python train.py --num_attention_heads=6 --num_key_value_heads=2 --vocab_size=32000 --hidden_act="swiglu" --norm_eps=1e-06 --positions="rope" --rope_theta=52800.0 --bias="none" --init="uniform" --init_std_up=0.024 --decay_shape="linear" --train_tokens=867200000 --max_steps=4553
Each number is 50 + 10 x the weight over its row's rms, rounded and kept within 0 to 99. Layers, rows and columns count from 0. The size before them is the row's rms in percent of the matrix's.

# layer 3 attention query, 384x384, rms 0.0401, rows 249-255,313-319,376-383, columns 192-383
093:47 33 34 50 53 57 53 55 51 49 61 47 56 50 44 55 50 23 49 54 49 66 44 48 38 34 39 62 63 62 61 35 43 43 47 41 53 50 45 62 32 57 44 41 56 90 44 60 63 64 55 52 64 46 44 35 46 52 28 43 51 64 36 64 46 48 54 59 59 45 53 37 36 58 67 28 41 53 31 50 58 36 80 48 50 76 48 34 33 58 55 34 40 48 43 38 31 44 56 58 53 37 45 52 51 36 56 48 50 52 50 52 59 51 47 45 56 48 71 59 50 46 56 63 35 35 53 57 57 34 37 48 51 59 42 54 48 58 54 42 49 47 66 44 59 44 53 56 51 40 51 57 42 52 59 60 42 53 69 52 50 43 33 52 66 54 53 66 50 56 65 54 53 39 61 46 60 57 46 59 40 35 50 47 53 27 52 60 48 55 50 47
105:44 54 40 53 47 47 58 44 57 59 54 52 52 54 43 40 62 45 44 36 44 64 68 74 51 39 59 50 38 51 49 47 39 42 42 50 44 33 60 74 49 38 47 66 56 41 62 45 62 46 40 44 32 56 47 55 55 65 45 58 47 22 36 58 63 43 38 37 47 64 48 51 43 34 67 57 54 55 54 72 50 62 45 50 48 59 48 59 59 44 62 66 53 48 36 51 41 78 62 65 42 46 42 66 60 67 47 63 40 47 52 49 42 47 57 42 35 47 63 49 53 41 51 46 36 41 38 59 65 55 58 49 49 51 30 42 57 62 44 34 59 59 48 62 39 48 54 54 41 43 33 45 67 61 47 71 41 50 50 56 45 55 37 41 50 48 53 46 38 53 51 55 66 46 37 59 62 82 48 49 50 50 51 59 47 22 55 44 51 72 63 41
099:68 43 56 42 65 58 57 54 35 30 59 42 60 34 35 50 42 48 42 46 71 58 30 49 41 63 39 42 47 55 43 60 77 40 43 62 60 54 51 35 55 60 47 59 58 40 52 75 64 52 58 50 80 48 49 63 47 49 43 56 44 42 61 69 30 45 55 44 51 50 59 60 47 54 52 56 47 21 36 53 39 51 45 59 52 57 45 49 76 66 57 59 52 49 47 49 57 61 54 71 56 40 48 44 48 35 61 58 53 46 54 57 63 47 38 62 34 38 61 63 62 60 58 28 50 62 54 54 51 51 50 59 41 53 56 53 44 52 58 71 49 46 51 54 47 48 51 63 66 64 34 41 39 46 53 38 50 46 49 46 41 76 42 60 46 55 51 68 65 48 42 42 49 57 60 64 54 58 68 51 36 36 56 55 36 42 54 37 51 55 36 65
109:62 54 45 51 48 50 57 59 37 43 30 53 58 48 65 62 40 59 49 45 43 47 54 41 33 58 42 44 46 66 73 58 56 27 66 55 61 66 65 60 50 54 44 57 47 53 57 57 63 55 70 52 63 62 61 56 55 37 31 42 46 49 58 68 57 36 46 49 41 57 51 38 46 51 49 57 66 59 47 45 45 37 52 63 75 50 61 56 69 60 67 44 44 59 57 32 48 52 51 72 56 55 56 48 32 54 42 46 44 50 43 33 38 45 39 58 39 42 63 39 60 50 53 50 32 52 53 63 60 56 50 63 47 36 66 44 54 41 61 52 47 48 55 33 34 32 51 54 57 44 49 51 44 42 50 50 70 64 52 71 36 47 32 60 46 61 40 50 45 43 60 32 52 46 49 44 64 50 53 48 58 46 74 40 44 55 51 44 53 46 53 50
100:69 40 63 40 53 45 63 56 39 51 64 64 71 58 47 49 50 46 40 67 32 42 45 52 50 64 51 45 44 49 53 51 44 50 47 55 42 65 42 42 54 45 55 64 36 51 55 38 44 40 31 58 48 32 59 45 48 62 56 51 42 44 52 50 37 39 46 54 69 43 60 40 61 57 49 60 53 59 67 48 59 44 57 62 70 44 46 58 55 58 51 36 44 52 41 53 47 55 47 54 57 51 48 43 59 47 55 51 47 47 64 50 62 53 73 37 57 46 56 59 58 55 37 51 39 51 74 64 61 70 55 46 39 28 49 54 36 66 73 60 50 33 50 59 53 44 53 62 68 50 41 36 40 62 58 47 32 67 46 49 58 35 34 49 44 52 66 62 44 58 55 55 43 50 52 45 29 43 51 58 51 41 63 46 49 47 52 39 45 50 62 33
110:42 58 43 70 52 39 64 50 48 51 46 26 38 39 63 48 61 45 49 44 47 61 51 39 42 41 47 65 52 38 48 31 65 38 46 47 56 49 57 48 59 40 56 63 40 53 66 64 68 60 65 77 32 50 41 46 47 47 48 47 31 36 56 46 57 62 44 55 48 39 62 39 53 48 36 55 42 61 43 45 45 52 56 45 43 49 61 57 43 43 56 52 48 75 43 31 45 55 39 54 40 45 59 51 65 63 45 50 53 56 64 47 38 39 55 41 41 42 46 43 55 47 41 49 72 45 45 39 60 70 75 35 46 45 56 66 54 41 53 41 45 50 54 52 42 64 51 49 49 42 47 35 54 58 60 64 37 46 32 69 32 49 41 43 57 43 58 61 38 51 46 50 46 61 32 30 49 57 63 41 65 65 45 38 56 67 26 52 51 71 49 43
106:38 38 43 60 54 56 49 55 25 62 50 48 35 64 49 65 51 54 41 55 46 79 62 38 50 45 38 46 30 69 47 39 48 64 56 62 53 50 49 44 52 52 44 61 59 54 43 53 31 59 65 64 42 42 50 52 44 68 29 53 57 40 41 34 58 53 50 66 52 57 54 53 51 52 49 51 28 52 61 60 63 53 42 42 48 59 42 44 52 54 56 41 58 62 53 75 41 56 45 37 58 59 45 45 58 37 42 53 47 51 57 47 51 62 36 54 49 58 54 55 44 47 50 29 40 43 34 53 54 55 45 54 54 63 57 69 30 46 44 26 46 64 54 56 36 47 61 50 54 40 58 45 53 51 52 48 40 32 61 29 50 57 53 60 41 64 40 37 51 51 47 57 50 51 49 50 57 50 56 39 46 40 51 52 49 40 56 56 59 45 64 43
096:67 42 37 37 34 56 42 68 48 36 62 67 61 45 72 39 60 48 60 51 49 47 64 62 41 55 45 47 70 41 62 49 72 40 56 57 55 54 52 56 58 49 42 43 58 68 55 55 53 44 51 35 51 66 39 46 62 52 29 42 51 48 39 64 49 42 47 61 58 52 42 40 49 38 46 48 39 49 34 41 43 48 64 48 62 48 37 61 52 48 52 35 52 50 61 40 43 52 60 44 48 52 54 38 48 38 51 50 54 51 56 54 45 47 57 55 53 58 67 55 61 64 60 34 31 62 50 56 72 42 52 46 26 35 56 57 37 57 44 48 39 60 46 42 45 35 44 55 63 46 44 54 50 55 49 53 58 48 41 39 41 48 49 55 46 51 61 75 41 58 49 51 62 51 35 53 57 69 47 44 39 55 49 56 56 30 57 55 59 80 35 34
100:64 40 38 29 48 38 55 57 51 25 52 50 57 62 61 45 45 43 44 49 46 46 56 65 57 54 59 49 56 47 62 60 40 54 54 58 45 57 43 53 57 50 42 60 76 50 60 44 56 65 38 55 53 65 58 40 62 45 21 48 61 49 49 65 48 44 59 56 63 47 41 33 58 35 58 62 55 69 43 48 73 53 57 47 34 49 47 51 58 50 51 51 38 47 41 55 50 56 63 53 42 44 66 62 57 48 38 53 34 42 46 61 55 63 56 63 39 62 57 52 54 63 43 33 46 55 42 53 62 65 48 41 43 47 48 46 49 37 53 46 55 49 59 48 53 51 64 44 67 37 46 44 51 60 31 44 47 63 59 27 45 42 54 49 38 39 43 51 35 57 53 52 65 45 42 51 56 66 37 70 53 39 45 55 61 41 41 48 52 61 51 53
098:51 62 47 46 45 50 38 48 40 42 42 48 49 36 47 38 67 68 39 45 69 62 47 55 51 52 22 59 48 55 57 30 58 29 39 55 57 58 48 38 46 64 56 56 69 57 39 62 61 65 54 37 63 44 51 62 50 72 60 46 57 41 61 43 42 69 46 39 55 60 53 43 38 47 42 36 40 55 44 44 45 46 55 46 45 55 45 50 66 57 53 45 60 40 64 39 51 47 44 61 48 67 44 50 48 48 56 56 50 45 60 55 55 43 38 53 43 57 48 53 55 62 62 56 29 50 45 35 65 59 72 51 53 44 45 58 63 56 56 46 42 33 49 50 47 36 57 57 37 65 57 58 37 47 62 33 46 59 50 53 41 52 46 41 57 36 35 42 46 49 54 47 52 61 53 57 68 49 56 48 39 56 56 39 62 60 54 53 51 62 64 61
099:66 26 55 42 34 59 36 62 42 37 48 66 55 27 51 53 55 54 73 60 52 47 68 57 50 40 43 56 52 61 53 58 57 42 36 59 53 68 50 45 41 59 59 39 45 40 57 34 53 42 63 40 59 40 44 53 41 28 48 46 25 39 46 55 69 50 45 49 46 51 50 45 56 50 30 61 50 41 51 37 53 67 50 62 61 46 61 35 46 33 60 42 60 64 58 56 64 35 42 58 46 65 33 52 49 62 49 51 47 32 46 46 36 50 53 57 62 57 42 40 54 58 65 30 47 61 37 59 52 51 51 42 54 37 67 50 39 31 49 41 58 42 49 52 70 47 46 50 56 54 44 58 53 56 52 47 64 51 40 65 36 47 50 40 54 59 54 44 58 51 50 59 52 36 46 51 55 56 79 54 59 54 48 60 61 52 36 55 53 59 57 64
091:41 43 61 46 37 70 63 53 61 26 56 54 63 50 42 51 53 49 49 53 42 59 47 37 57 38 54 42 68 56 53 44 52 51 54 49 52 48 47 54 47 75 49 43 39 43 47 53 53 47 40 32 40 40 45 37 55 68 37 38 56 73 42 38 48 47 71 44 52 42 57 48 51 50 39 53 58 64 63 70 72 35 48 59 47 58 29 39 46 37 56 50 56 37 56 55 70 49 38 50 51 36 62 70 49 42 54 49 48 52 48 63 49 45 74 65 63 61 42 67 52 45 50 55 53 52 55 39 40 61 39 42 37 33 48 51 57 57 57 46 58 52 61 46 50 50 65 46 80 50 44 41 57 61 48 54 43 70 59 47 63 27 45 49 53 52 58 53 40 67 49 54 52 55 44 53 45 45 50 57 45 53 41 53 64 64 55 43 64 55 53 44
094:38 64 45 58 50 36 41 56 38 47 35 44 43 29 56 45 46 65 40 53 43 52 64 52 70 43 54 54 45 38 56 53 49 53 52 41 60 45 55 54 40 59 54 47 35 63 44 46 56 56 55 42 52 35 50 52 49 75 41 45 52 41 56 58 44 44 51 56 56 60 52 36 44 45 66 57 46 59 56 59 53 44 39 35 66 50 46 45 54 48 41 60 53 46 53 33 44 57 38 50 44 57 57 57 61 64 50 53 37 56 52 55 30 39 48 35 50 38 50 52 47 55 35 32 42 60 39 38 62 55 76 37 53 41 58 43 46 37 46 43 68 50 45 43 42 58 69 67 35 35 47 45 54 43 57 75 34 56 41 55 47 30 48 43 75 41 57 60 39 32 62 60 48 42 26 38 66 48 63 63 55 61 66 46 40 48 42 57 48 63 53 55
107:31 51 43 49 44 41 46 50 42 70 54 59 53 75 40 59 56 56 40 48 59 60 48 49 75 33 60 36 50 40 46 52 52 46 54 54 41 36 47 48 61 63 40 46 60 42 52 45 53 64 43 71 51 52 49 36 38 51 37 57 53 58 41 42 54 28 42 36 40 59 59 52 52 49 54 36 51 69 49 64 75 25 52 51 43 41 46 35 35 40 40 65 61 50 47 65 48 64 42 40 44 40 72 59 46 38 54 50 34 49 42 63 54 53 34 54 46 57 37 47 41 52 41 39 46 43 38 45 53 22 45 40 35 48 44 44 34 44 40 41 69 57 46 44 35 60 54 39 52 55 40 55 65 38 55 51 49 50 62 57 56 69 51 59 46 68 65 43 50 34 54 47 50 45 65 54 45 46 49 58 42 49 60 56 48 37 50 69 46 31 26 25
100:50 60 59 54 53 64 45 53 56 49 41 37 51 38 34 43 64 35 53 41 44 27 36 50 45 35 45 46 44 38 50 74 58 56 45 55 74 32 52 40 42 30 71 45 43 55 54 57 38 43 51 41 65 53 59 64 46 46 51 47 49 55 50 35 44 59 38 49 30 47 54 46 41 40 45 40 45 31 45 59 46 60 47 42 34 54 43 42 60 42 30 55 25 62 59 64 37 28 44 47 46 63 61 40 36 35 49 38 65 42 41 38 48 57 54 35 42 69 46 62 41 60 47 51 22 41 45 41 64 55 60 32 51 57 73 53 49 59 53 41 59 51 65 51 63 46 35 57 32 49 43 48 49 61 34 52 47 50 43 46 62 43 49 57 71 51 47 63 51 44 48 49 55 46 47 58 54 57 60 23 51 42 35 61 44 55 41 52 58 63 46 45
092:43 49 47 57 47 60 50 41 53 49 52 44 54 40 45 36 52 41 27 63 46 52 52 65 33 48 40 60 36 56 45 31 43 57 56 42 62 36 55 51 50 61 48 39 54 77 38 43 53 59 51 47 61 58 34 46 55 61 44 50 54 56 52 50 50 53 57 43 57 53 58 45 31 80 73 36 48 55 61 54 70 53 48 51 53 70 52 40 31 41 46 47 49 54 44 59 41 47 46 54 63 51 54 58 53 60 44 52 47 41 50 56 41 62 54 67 40 32 61 43 59 42 55 37 50 40 23 50 56 44 55 37 73 48 49 60 49 57 37 42 46 44 56 57 70 44 48 52 55 30 59 51 43 60 49 51 42 44 59 75 64 33 52 40 43 48 52 37 61 52 46 42 70 50 64 40 63 48 51 54 63 44 45 45 48 23 55 46 37 54 42 44
088:41 32 41 45 52 52 56 47 44 52 45 66 38 40 50 38 61 33 58 32 42 56 60 67 62 61 55 47 49 55 46 33 42 38 44 50 57 50 47 59 58 54 57 45 46 63 58 42 63 48 61 64 41 57 56 53 61 51 37 41 45 31 55 41 55 47 53 35 51 59 58 36 49 43 70 35 62 57 61 51 69 47 47 49 68 61 70 45 46 35 62 71 48 22 56 53 59 48 70 63 36 50 63 66 60 53 51 60 39 35 44 60 57 57 44 50 38 48 42 36 52 50 54 32 45 48 46 28 63 44 51 61 61 56 49 51 42 51 41 35 55 42 60 52 59 39 51 55 46 33 37 29 58 58 64 70 37 48 62 54 56 54 63 53 47 51 65 35 56 52 58 56 51 45 32 70 43 53 45 47 44 61 52 50 56 50 50 62 58 46 36 39
099:59 48 46 32 70 60 48 35 53 50 58 46 48 44 38 45 51 58 48 63 54 33 54 48 38 70 57 33 54 57 37 45 68 63 54 47 48 52 45 43 40 56 44 60 46 37 43 59 38 50 65 52 54 21 62 70 40 52 31 53 46 58 42 50 50 51 63 39 55 33 50 59 61 41 47 45 75 34 47 50 56 54 56 64 68 53 44 49 72 50 56 62 46 44 63 37 26 54 41 48 48 52 57 44 48 38 48 42 51 53 59 64 56 53 59 52 53 49 67 49 59 40 48 47 47 34 62 43 55 43 57 66 44 65 58 55 43 71 60 58 44 24 51 43 47 45 54 54 54 72 35 60 60 31 49 42 61 47 34 45 41 70 39 51 41 52 40 48 54 52 59 38 34 51 59 61 54 51 35 61 49 42 54 64 61 34 59 31 54 34 36 50
096:55 29 70 47 47 50 49 66 51 36 47 47 62 50 52 53 30 45 58 52 49 44 49 33 47 41 37 64 72 59 56 37 43 42 50 44 51 48 53 51 44 58 43 50 42 50 41 49 34 60 48 37 38 68 42 51 59 53 31 34 44 61 53 52 60 40 41 61 50 48 53 44 58 49 56 61 54 67 40 35 57 36 64 45 75 51 47 36 65 69 49 28 56 48 49 45 80 34 62 49 45 31 41 23 59 46 43 59 43 43 58 52 48 62 31 43 54 54 66 60 57 46 39 51 51 70 57 42 51 34 33 42 57 38 56 63 46 67 49 46 49 51 46 53 45 42 46 36 41 55 60 41 51 63 53 46 65 45 41 65 47 46 45 49 48 68 49 51 36 43 64 47 41 49 60 45 57 47 30 54 57 42 49 63 50 50 39 30 55 57 45 64
093:61 64 46 52 71 47 58 43 35 44 70 45 53 48 52 27 62 35 45 56 36 53 49 43 34 46 45 50 33 55 57 52 33 64 44 56 44 74 52 47 49 61 53 55 44 55 64 41 49 49 47 57 61 41 43 55 43 46 67 70 59 36 62 37 40 41 50 60 60 39 65 26 60 40 44 56 66 51 48 64 46 59 68 44 56 55 38 38 46 39 58 48 50 51 58 57 57 59 45 53 66 63 58 55 67 49 46 56 41 36 60 57 40 45 57 48 55 54 34 34 57 51 53 53 59 41 50 46 56 46 48 46 41 40 57 77 46 48 35 59 52 48 38 41 42 65 45 57 54 54 51 32 43 51 54 49 32 35 33 52 44 41 52 59 53 58 45 70 52 54 40 39 46 52 47 50 58 41 47 52 78 30 50 73 42 47 57 42 42 39 37 59
100:41 65 54 58 48 42 44 50 35 31 41 32 32 56 50 58 63 48 53 30 66 38 55 39 53 60 57 57 63 33 45 58 43 49 46 45 51 35 51 52 46 49 59 47 35 44 55 47 55 47 52 61 50 46 53 59 42 55 38 52 37 47 44 59 56 54 53 57 54 46 54 47 50 48 40 63 64 61 41 41 46 52 59 54 45 50 51 52 52 41 36 31 63 55 35 32 50 59 29 35 39 52 58 45 57 46 51 64 53 44 57 47 50 52 65 18 47 51 44 43 53 37 49 50 49 43 62 44 47 59 65 37 51 66 50 52 50 54 73 45 42 37 41 59 67 67 48 62 34 37 61 51 31 63 45 54 38 46 36 53 43 41 53 57 60 47 45 53 42 54 48 46 45 50 39 37 49 61 38 44 54 49 53 50 53 58 40 44 39 56 52 47
086:48 76 56 61 50 39 53 48 36 77 55 54 42 71 58 42 36 49 51 58 55 73 35 47 46 62 65 41 40 72 60 60 36 40 63 57 49 45 51 36 55 70 46 53 46 37 47 50 46 51 52 50 56 48 42 47 53 49 57 64 60 57 17 53 37 46 38 42 30 67 70 43 51 60 67 57 42 55 36 52 42 43 49 55 59 55 44 49 47 52 34 36 47 54 45 63 48 55 62 62 58 35 72 74 53 32 55 43 52 55 53 60 47 52 48 60 48 61 45 47 42 43 74 53 48 25 45 36 52 45 48 48 56 61 55 38 58 42 41 46 54 51 46 42 42 60 50 35 61 53 51 53 50 33 36 60 52 47 65 66 49 60 48 48 49 53 63 36 58 48 46 51 49 60 69 40 51 49 34 45 58 38 64 35 42 54 59 51 51 46 50 37
# layer 3 attention key, 128x384, rms 0.0367, rows 120-127, columns 192-383
097:43 67 59 60 45 37 64 59 44 57 56 34 51 63 46 50 56 45 52 65 66 55 33 41 58 51 61 57 46 36 44 54 65 33 66 48 57 44 39 56 58 58 50 45 64 43 48 66 42 62 52 60 58 34 48 64 57 57 71 50 60 35 64 47 70 63 60 49 73 61 51 54 33 56 45 43 43 69 35 37 45 38 48 25 67 44 51 52 44 57 51 61 45 70 40 51 54 70 39 43 58 54 42 58 55 64 57 52 46 56 49 34 53 55 55 41 41 50 23 43 50 51 65 36 58 48 32 49 59 59 44 50 45 54 57 57 44 42 43 51 47 46 49 44 42 60 41 72 47 47 57 55 45 48 57 64 53 42 56 57 58 51 61 33 43 49 49 47 62 45 51 55 49 41 44 45 54 47 58 52 55 41 53 60 40 72 45 57 34 39 53 64
093:72 65 53 53 65 47 53 55 59 66 49 60 56 33 65 37 44 41 37 52 50 65 51 28 34 48 50 44 53 55 60 60 54 60 47 69 60 59 50 55 72 38 58 42 41 34 47 59 68 47 53 38 62 47 61 50 41 33 41 52 48 38 57 62 55 58 48 49 50 62 43 49 50 33 52 45 43 52 63 56 37 41 66 48 54 43 59 57 37 40 59 49 55 51 37 43 48 43 44 44 55 58 56 45 50 57 57 39 49 48 49 49 59 56 55 49 55 51 36 48 40 50 63 38 50 35 45 57 50 53 43 55 46 41 61 55 52 47 62 58 26 39 54 41 41 59 48 37 70 65 39 57 69 50 57 60 50 38 55 53 32 48 55 68 36 60 44 76 56 42 59 60 45 51 46 57 41 58 57 45 38 55 61 60 61 57 47 51 52 44 48 50
098:47 56 40 62 50 52 59 34 62 51 40 54 58 58 44 59 36 66 54 58 55 48 51 54 52 54 61 52 63 60 51 69 59 48 49 51 46 70 47 39 38 47 38 36 58 53 33 52 50 56 64 54 67 41 40 33 48 35 30 51 50 50 61 51 51 51 56 51 59 50 46 48 56 42 40 62 48 52 58 44 48 27 28 32 45 51 44 52 62 53 39 55 49 61 52 54 47 52 55 34 61 50 66 64 57 49 65 44 48 67 45 43 55 55 53 58 58 58 41 54 45 51 44 54 46 51 73 51 43 45 50 51 30 36 61 35 37 39 48 43 36 68 55 45 41 64 32 56 51 58 32 52 66 53 41 39 36 51 58 54 31 60 40 59 50 66 62 59 40 37 55 57 58 43 45 57 65 48 51 65 58 41 37 56 62 57 33 54 41 64 49 64
098:41 66 62 30 36 56 41 48 53 56 50 52 59 51 54 42 39 52 45 55 65 47 50 64 44 62 43 49 43 61 59 58 53 39 49 60 59 49 54 46 52 41 28 44 80 51 45 60 63 42 50 42 53 56 55 38 60 54 50 44 60 57 54 55 64 46 61 53 49 55 39 47 54 45 46 54 51 58 45 59 54 46 21 39 35 41 39 42 60 38 35 46 57 64 67 50 58 60 42 58 44 72 47 55 28 59 57 59 46 51 59 52 56 45 44 59 35 50 46 53 30 58 46 35 46 53 43 37 47 58 41 69 65 41 33 38 45 52 51 64 40 47 43 71 43 44 55 31 45 43 44 64 60 38 70 39 55 70 63 54 46 59 45 52 41 55 57 45 43 48 62 64 46 41 53 65 43 40 41 69 45 53 29 43 48 54 54 50 41 51 57 41
100:45 50 56 56 47 61 37 45 48 40 49 57 53 58 34 51 65 45 52 46 46 48 48 47 52 40 62 43 48 57 49 38 60 60 27 51 35 63 65 39 46 37 41 53 41 45 49 47 28 43 55 39 48 52 60 44 47 48 44 51 54 53 46 70 46 46 31 50 70 58 36 42 65 40 38 61 48 36 42 42 37 73 55 52 53 42 56 48 44 40 63 45 48 51 61 55 58 43 29 74 46 47 31 50 55 59 39 60 43 49 51 54 34 57 52 53 40 50 44 65 41 76 37 42 55 60 33 47 47 43 58 64 47 33 56 52 55 35 59 39 50 38 49 62 55 58 31 52 52 60 49 49 47 57 49 57 52 63 58 52 49 47 58 46 61 59 60 50 52 65 43 66 50 58 58 64 34 42 50 71 49 50 56 53 52 57 44 37 47 53 47 33
095:61 67 61 45 44 66 49 47 57 54 38 44 41 59 40 49 49 54 55 55 53 61 58 49 49 53 47 43 55 53 56 54 54 55 55 55 55 27 50 48 42 32 44 36 56 30 53 67 45 56 53 51 51 47 33 45 35 55 62 33 65 63 55 46 47 43 38 41 53 47 58 55 67 49 69 37 69 57 55 53 56 47 46 41 43 58 49 41 51 38 66 72 47 40 64 63 61 56 54 39 45 68 66 34 60 35 70 44 61 45 50 69 64 48 71 36 43 54 40 65 35 31 39 35 43 52 51 34 59 55 29 43 34 56 51 69 63 53 53 44 55 65 45 47 38 57 65 46 34 38 52 23 58 52 58 51 40 42 59 69 35 67 54 45 44 51 53 53 67 49 51 74 59 51 56 46 47 44 48 27 50 49 43 60 63 49 49 58 66 52 57 49
100:44 53 27 59 45 55 52 36 57 46 53 56 49 58 54 31 41 33 42 41 34 61 32 59 57 40 54 47 49 61 51 33 65 31 44 55 65 58 51 62 41 58 34 67 40 48 44 48 42 44 43 51 46 30 46 53 55 41 53 49 47 35 66 44 56 39 49 52 50 53 45 52 46 57 46 60 33 57 44 51 55 40 60 45 67 45 62 65 35 69 54 66 58 39 49 51 45 58 37 24 50 47 47 41 65 49 57 63 51 51 45 35 47 39 52 61 47 58 53 68 54 52 52 39 36 61 30 44 58 65 62 50 47 32 59 46 41 45 51 44 52 61 57 46 47 61 41 55 50 62 36 71 63 42 55 48 45 43 67 45 49 36 44 42 64 51 58 49 52 38 60 45 43 26 41 38 46 58 64 44 67 58 47 61 40 55 51 51 54 63 44 44
097:53 41 61 49 48 54 51 41 55 48 62 80 54 51 42 59 57 43 49 61 42 60 36 45 56 60 54 32 44 48 28 59 47 72 52 45 37 71 50 46 57 51 68 45 60 61 59 59 46 57 62 49 53 72 44 49 54 45 43 51 45 44 65 46 47 44 53 62 57 36 70 60 45 75 49 57 60 59 44 52 55 47 38 59 55 35 53 54 36 50 45 64 56 31 43 39 60 37 49 42 51 62 58 41 49 49 63 48 54 34 39 57 48 50 59 49 60 43 57 32 61 70 37 57 38 34 50 64 62 50 51 44 53 41 52 62 62 52 57 47 63 37 44 44 39 42 74 29 44 58 49 56 65 33 63 49 51 49 52 43 29 56 65 56 51 42 48 60 62 57 38 60 51 59 58 57 24 45 64 54 35 57 55 78 47 66 47 45 50 39 29 58
# layer 3 attention value, 128x384, rms 0.0506, rows 64-65, columns 192-383
107:56 44 50 63 37 65 60 57 43 43 61 51 33 42 45 56 49 70 48 52 34 40 71 54 24 54 48 62 41 47 66 51 49 49 51 52 39 66 41 68 51 42 57 55 38 49 35 69 60 49 53 43 60 66 57 59 68 50 36 52 44 64 18 35 49 45 65 45 36 53 54 46 43 50 56 37 49 29 36 42 38 52 45 44 41 50 35 67 59 66 45 59 51 51 62 46 48 68 53 63 53 49 55 54 57 43 52 59 63 51 37 47 52 48 48 52 56 38 44 41 38 63 35 59 46 62 69 53 36 60 50 60 51 38 66 52 45 52 42 45 83 58 54 69 49 44 60 52 40 39 53 47 48 41 56 49 54 59 34 35 29 50 56 53 41 53 40 55 55 62 42 52 67 62 50 57 51 51 53 44 39 53 65 49 52 45 51 57 56 47 53 50
107:41 55 52 58 43 47 47 39 39 39 54 59 51 72 58 63 51 63 49 46 36 47 36 30 59 29 46 34 39 39 33 55 43 40 63 50 64 20 54 58 28 46 48 55 52 45 49 44 58 58 44 40 59 57 41 58 23 37 61 52 62 55 52 34 53 59 50 33 47 41 51 49 55 47 35 38 49 65 59 59 54 28 58 47 62 45 42 40 55 64 33 32 59 52 52 57 45 79 55 45 45 56 43 64 50 60 55 65 58 60 63 47 64 39 48 57 49 50 60 59 57 40 50 45 55 66 37 49 63 35 50 60 62 51 53 42 59 58 32 56 49 46 59 39 54 53 64 70 52 66 57 52 34 36 54 36 39 37 74 68 65 63 57 58 47 49 58 49 45 43 52 31 46 40 54 41 58 45 37 54 48 47 66 39 37 44 51 57 39 56 46 39
# layer 3 attention output (transposed), 384x384, rms 0.0446, rows 192-193,256-257,320, columns 192-383
123:63 49 43 51 52 65 49 41 47 50 61 36 48 32 51 46 43 62 49 49 42 34 48 47 72 67 72 43 50 61 53 48 43 57 35 40 49 68 40 60 37 38 50 41 58 38 53 70 53 65 35 65 51 68 62 27 59 51 47 60 56 73 33 50 50 50 52 30 33 50 67 56 48 55 44 32 38 31 31 46 45 43 56 61 42 46 60 65 58 57 45 69 51 50 38 43 55 40 50 42 51 52 54 53 69 55 55 46 58 37 59 49 27 52 60 43 58 64 35 57 47 64 31 59 57 58 63 66 44 55 57 54 48 45 45 56 47 45 44 54 79 45 73 65 34 49 45 40 39 58 60 51 56 45 66 56 64 48 61 34 44 50 58 54 42 45 43 58 61 50 33 71 54 60 46 55 59 33 47 49 48 51 60 63 53 52 49 62 54 59 42 42
105:53 63 58 63 53 67 57 44 59 47 48 54 33 60 49 64 34 75 46 70 44 75 51 36 31 47 50 39 48 35 58 51 53 29 56 49 39 30 45 54 62 51 57 40 62 42 49 37 47 65 45 53 51 62 38 58 28 28 62 44 44 64 41 25 62 42 61 54 28 52 66 49 57 51 47 52 62 56 38 51 63 49 35 46 36 51 31 45 52 58 30 43 54 64 46 59 50 65 51 58 74 36 43 51 48 47 47 66 50 47 41 43 53 40 46 52 46 49 63 48 31 38 72 47 44 75 48 39 49 25 41 48 55 56 56 43 56 49 34 56 57 56 68 44 58 54 52 36 40 63 65 37 43 50 56 37 49 46 84 50 68 59 30 65 37 44 54 66 46 46 45 44 35 37 34 60 56 43 32 63 43 60 45 49 37 40 43 48 46 49 64 50
114:56 49 58 49 46 50 30 45 59 52 63 58 60 34 45 41 55 32 47 33 73 29 37 50 70 55 62 59 59 61 36 45 41 45 36 46 46 39 42 51 40 43 52 40 52 43 67 61 46 41 41 49 22 55 52 54 62 61 57 51 54 58 51 47 40 51 38 37 51 46 52 57 42 53 50 36 48 39 47 46 37 59 52 52 47 46 47 63 53 51 43 54 58 41 47 45 55 35 39 31 50 55 44 47 70 60 44 56 63 43 59 35 20 39 57 51 61 66 52 59 63 48 53 65 45 30 50 65 60 42 71 50 43 47 50 64 55 47 55 51 48 35 60 49 30 42 47 56 42 51 54 47 46 50 60 52 70 52 58 36 55 46 52 51 50 49 49 60 68 47 47 61 26 72 40 27 64 45 52 43 47 55 51 59 49 62 47 51 41 69 43 44
114:76 43 60 53 52 72 64 46 52 56 51 44 32 51 44 57 35 64 63 58 64 65 58 55 29 45 48 52 60 24 47 37 55 40 51 56 38 32 45 52 71 47 52 54 60 50 56 48 49 72 54 68 57 56 45 53 31 43 50 28 35 49 47 38 67 24 51 45 55 55 63 46 60 59 44 65 59 53 27 50 69 66 39 42 40 57 59 48 48 48 43 66 40 60 44 40 59 52 51 50 71 36 50 42 53 45 39 44 63 42 37 59 58 50 47 53 50 51 50 55 43 54 58 42 50 51 57 38 38 46 44 45 49 56 55 52 58 62 61 38 62 61 50 48 53 41 57 44 52 47 56 39 43 43 51 44 50 43 50 53 54 54 41 46 32 47 66 56 44 52 50 42 47 36 43 57 46 47 42 56 64 53 52 48 43 40 58 53 61 44 49 51
120:49 57 36 38 55 58 48 55 40 40 41 43 30 40 49 56 45 53 47 67 43 40 48 45 41 67 55 54 54 63 48 52 55 55 49 32 56 60 53 51 34 46 68 38 60 63 37 64 34 74 49 46 65 67 51 45 67 36 59 46 37 80 49 44 53 55 72 40 45 57 60 39 36 54 35 31 31 45 42 32 59 25 72 66 32 59 37 57 55 55 41 72 41 46 62 54 44 43 42 54 51 53 62 74 52 52 50 51 60 45 46 42 55 45 58 60 58 32 34 62 37 62 48 50 41 60 60 41 56 45 59 52 53 57 58 60 47 57 45 57 48 60 47 62 31 48 48 39 38 47 66 48 42 57 65 50 55 45 44 31 51 58 56 41 46 36 43 33 45 49 54 60 48 69 49 60 39 45 47 52 50 38 52 65 41 57 58 63 58 43 42 32